Weights of a small transformer language model.
Size: 16 layers, width 576, 7 heads of 64 (1 for keys and values).
Architecture: RMSNorm before each block, no biases in attention or MLP, untied embeddings, normalized queries and keys.
Training: a variant of Adam for these matrices, 1185M tokens, 4521 steps.
Each number is 128 + 32 x the weight over its row's rms, rounded and kept within 0 to 255. Layers, rows and columns count from 0. The size above them is the row's rms in percent of the matrix's.

# layer 6 MLP down (transposed), 1152x576, rms 0.042, rows 1147-1151, columns 288-383
size [ 97  94 100 111  92]
[[125 103 142 138 136 137 128 139 160 181 155 115 189 148 158 118 171 110 121 165 157 109  40 119 112  93 129 139 214  89 129  95 120 127 140 135 134 153 142 199 154  82 182 144 152 189 118 164  98 129 138  74 125 123 130 178 115 167 161 119 122  97 170 188 125 108 121 151 117 126  67 211 128 102 147 139 138 112 130  92 184 109 128 136 166 155 124  73 117 145 126 148 165 152  94 185]
 [ 93 167 136 116 126 134  71 173 166 123 152 144 203 138 113 134 138 134 115  83 160 150 115 140 104 126 138 137  99 120  86 105 119 164 118 137 157 150 153  89 146 166  43  99 114 145  79 119 134  76 190 139 193 136 166 103 142 118 155 118 134 171 116 128 156  74 186 138 140 110  91 116 109 116 124 156  76  72 165 109 118 138 142 166 181 125 128  95 150 140 116  75 110 118 121 118]
 [129 104 110 125 135 141 117 163 100 110 130 128 155 115 116 162 114 153 163 156 153  82 177 162 220 164 167 107 142 140 173  81 158 124 131 129 112 195 161 172  79 136 119  97 162  78 108 165 108 181 141 107 166 108 198 140 162 163  98  48 104 163 184 100 190 144 158 136 130 143 161  77 135 134 118 101 149 117 149 102 140 130 160 112 142 171 145  97 140 125 136 162 135 160 180  94]
 [ 89 152  99 148 164 118 102 173 147 126 133 163 153  67 113 145 143 151 132 147  82 111  47 148  87 100 153  94 164 115 144 100 167 130 150  89  80 117  92 137 121 125 118 163 143 120 110 177 135 104 112  89 144 189  86 132  98 162 143 102 131  93 122 115  76  95 108 102 167 133 133  61 144 144 151 120 106 143 165 158 202 117 175 151 125 139 171 157 100 127  77 122 102 164 136 127]
 [ 85 109 134 146 142 164 163 116 144 116 144  73 122 146 151 139  88 135 102  95 126 107 171 140 146 137 178 176 129 150 135 134  96 111 153 132 147 136 115 178 149 114 109 129 169 156 124 124 165 158  95 158 142 134 116 141 110 200 106 149 130  85 200 156 156 147  97 103 159 128 116 113 147  86 116 130 148 125  96 102 132 146 121  95 137 139 112  90 116 112 180 184  72 115 181  91]]
# layer 6 MLP gate, 1152x576, rms 0.0447, rows 1148-1151, columns 288-383
size [ 91 100 108  91]
[[126 110 192 117 157 116 131  74 124 112 124 138  79 119  87 140 103 122 121 128 114 104 124 153  90  91 178 180  88 143 125 149 122 146 134 103 157 161 111 162 144 176 134 154 181 138 121  82 137 118 149 131 116 111 154  97 145 138  98 134 139 113 165 166 114  87 148  29  93 151  35 127 150  81 150 131 161  78 123  97 139 111 162 148 136 137 150 163 174  75 132 127 142  65 121 124]
 [ 67 162 126  52 150 107 131 162 111  73 115 112 117 109 152 142 189 124 115 102 224 159 148 186 105  94 116 144 107  90 171  99 198 130 166  91  94 114 163 118 135 137 177 156 116  50 122 145 106  93 134 112 210 117 142  77 124 145 121 144 109 123 141  79 104  51 136 126 155 119 116  98 111 147 186 146  97 118 166 119 166 138 115 121  99 132 129 139 107 164 180 125 156 127 105  95]
 [116 161 115 155 139 214 143 143 165 142  73 150  99 121 162 104 108 168 118 185  66 139 149 130 126  94 184 116  88 195 113 116 170 120 101 110 108 168 123 115 133  68  89 158  91 138 171 114 138 139  94 101 139 148 152  91  80 150  85  98 110 115 192 203 171 165 110  91 200 197  76 136 150 155 124 154 109 111 118 105 119 123 185 118 109 112 130 136 130  89 145  98 105 119 143  97]
 [131 145 169 109  77 138  85 141 137 124 111 106 156 134 134  96 151 131 137  88 148 114  99 174 190 108 109  85 196 154 142  74 140 168 134 130 161 134  84 110  80 165  49 146 130 111 182 145 171 123 106 142 116 109 130 197 123 188 132 161 129 145 165 153 155 146 154 145 207 111 116 187 102 142 133 125 118 131 141 119 129 155 123 134 177  60  91  90 144 107 131  96 131 143 148 117]]
# layer 6 MLP up, 1152x576, rms 0.0437, rows 1148-1151, columns 288-383
size [ 93  97 109  91]
[[143  94 126 141 118 117  56 100 126 114 154 132  97 173 178 134 153 136 182 170  93 141 163 132 144 107 107 102 144 159 207 161 149 131 108 175  69 173 135 111 109 140 151 134 119 117 114 138  91 131 173 141 162 116 147  44 101 117  99 127 113 108 179 157 156 108 132 130 108 136 121 115 124 101 132 157  93 122 158 128 119 177 104 130  98 145 106 115 114 127 134 121  96 106 142 108]
 [130 110 121 151 119 128 151 123 110 112 143 119 124 107 152 118 212  84  96 166  99 134 140 183 143 108  60 165 130 135 116 169  45  80 100 173  71 155 108 131 161 201  97  92 194 139 166 172 136 154 210 107 133 162 159 193 163  82 150 136 118 161 128 110 138 137 126  88 150 160 128 134 163  96 145  79 153 131 126 137 141 158 154 102 152 187 146 143 131 165 110 138 131 191 140 125]
 [191 158 129  58 129  75  98 144  90 148 130 132 130 103 144 191 143 132 155  84 156 109  94 116  93 154 189 190 177  79 168  94 123 139 132 125 150 106 104 100 144 139  83 144 143 114 150  81 100 117 169 150 107 154 133 198 117 144 190 122 107 120 112  85  95 133 112 103  99  81 140 113 105  89 113 107  58  93 134 177 121 184 151 100 117 139 177 188 109 157 105 150 124  78 152 162]
 [152 115 166 132  97 142 124 148 112  94 133 165 133 209 120 150 132 160 136  91 164 117 122 128 173 163 156 147  63  48 132 105 120 169 140 116 193  70  89 122 165 104 123  90  99 157 151 137 151  94 133 101 188 127 129  89 161 107 164  74 120 176 133  83  92 113 200 105 191 139 161 162 114 171 163 136  78 169 129 140  66  60  88 113  75  87 111 178 152 148 102 100 139  37 129 117]]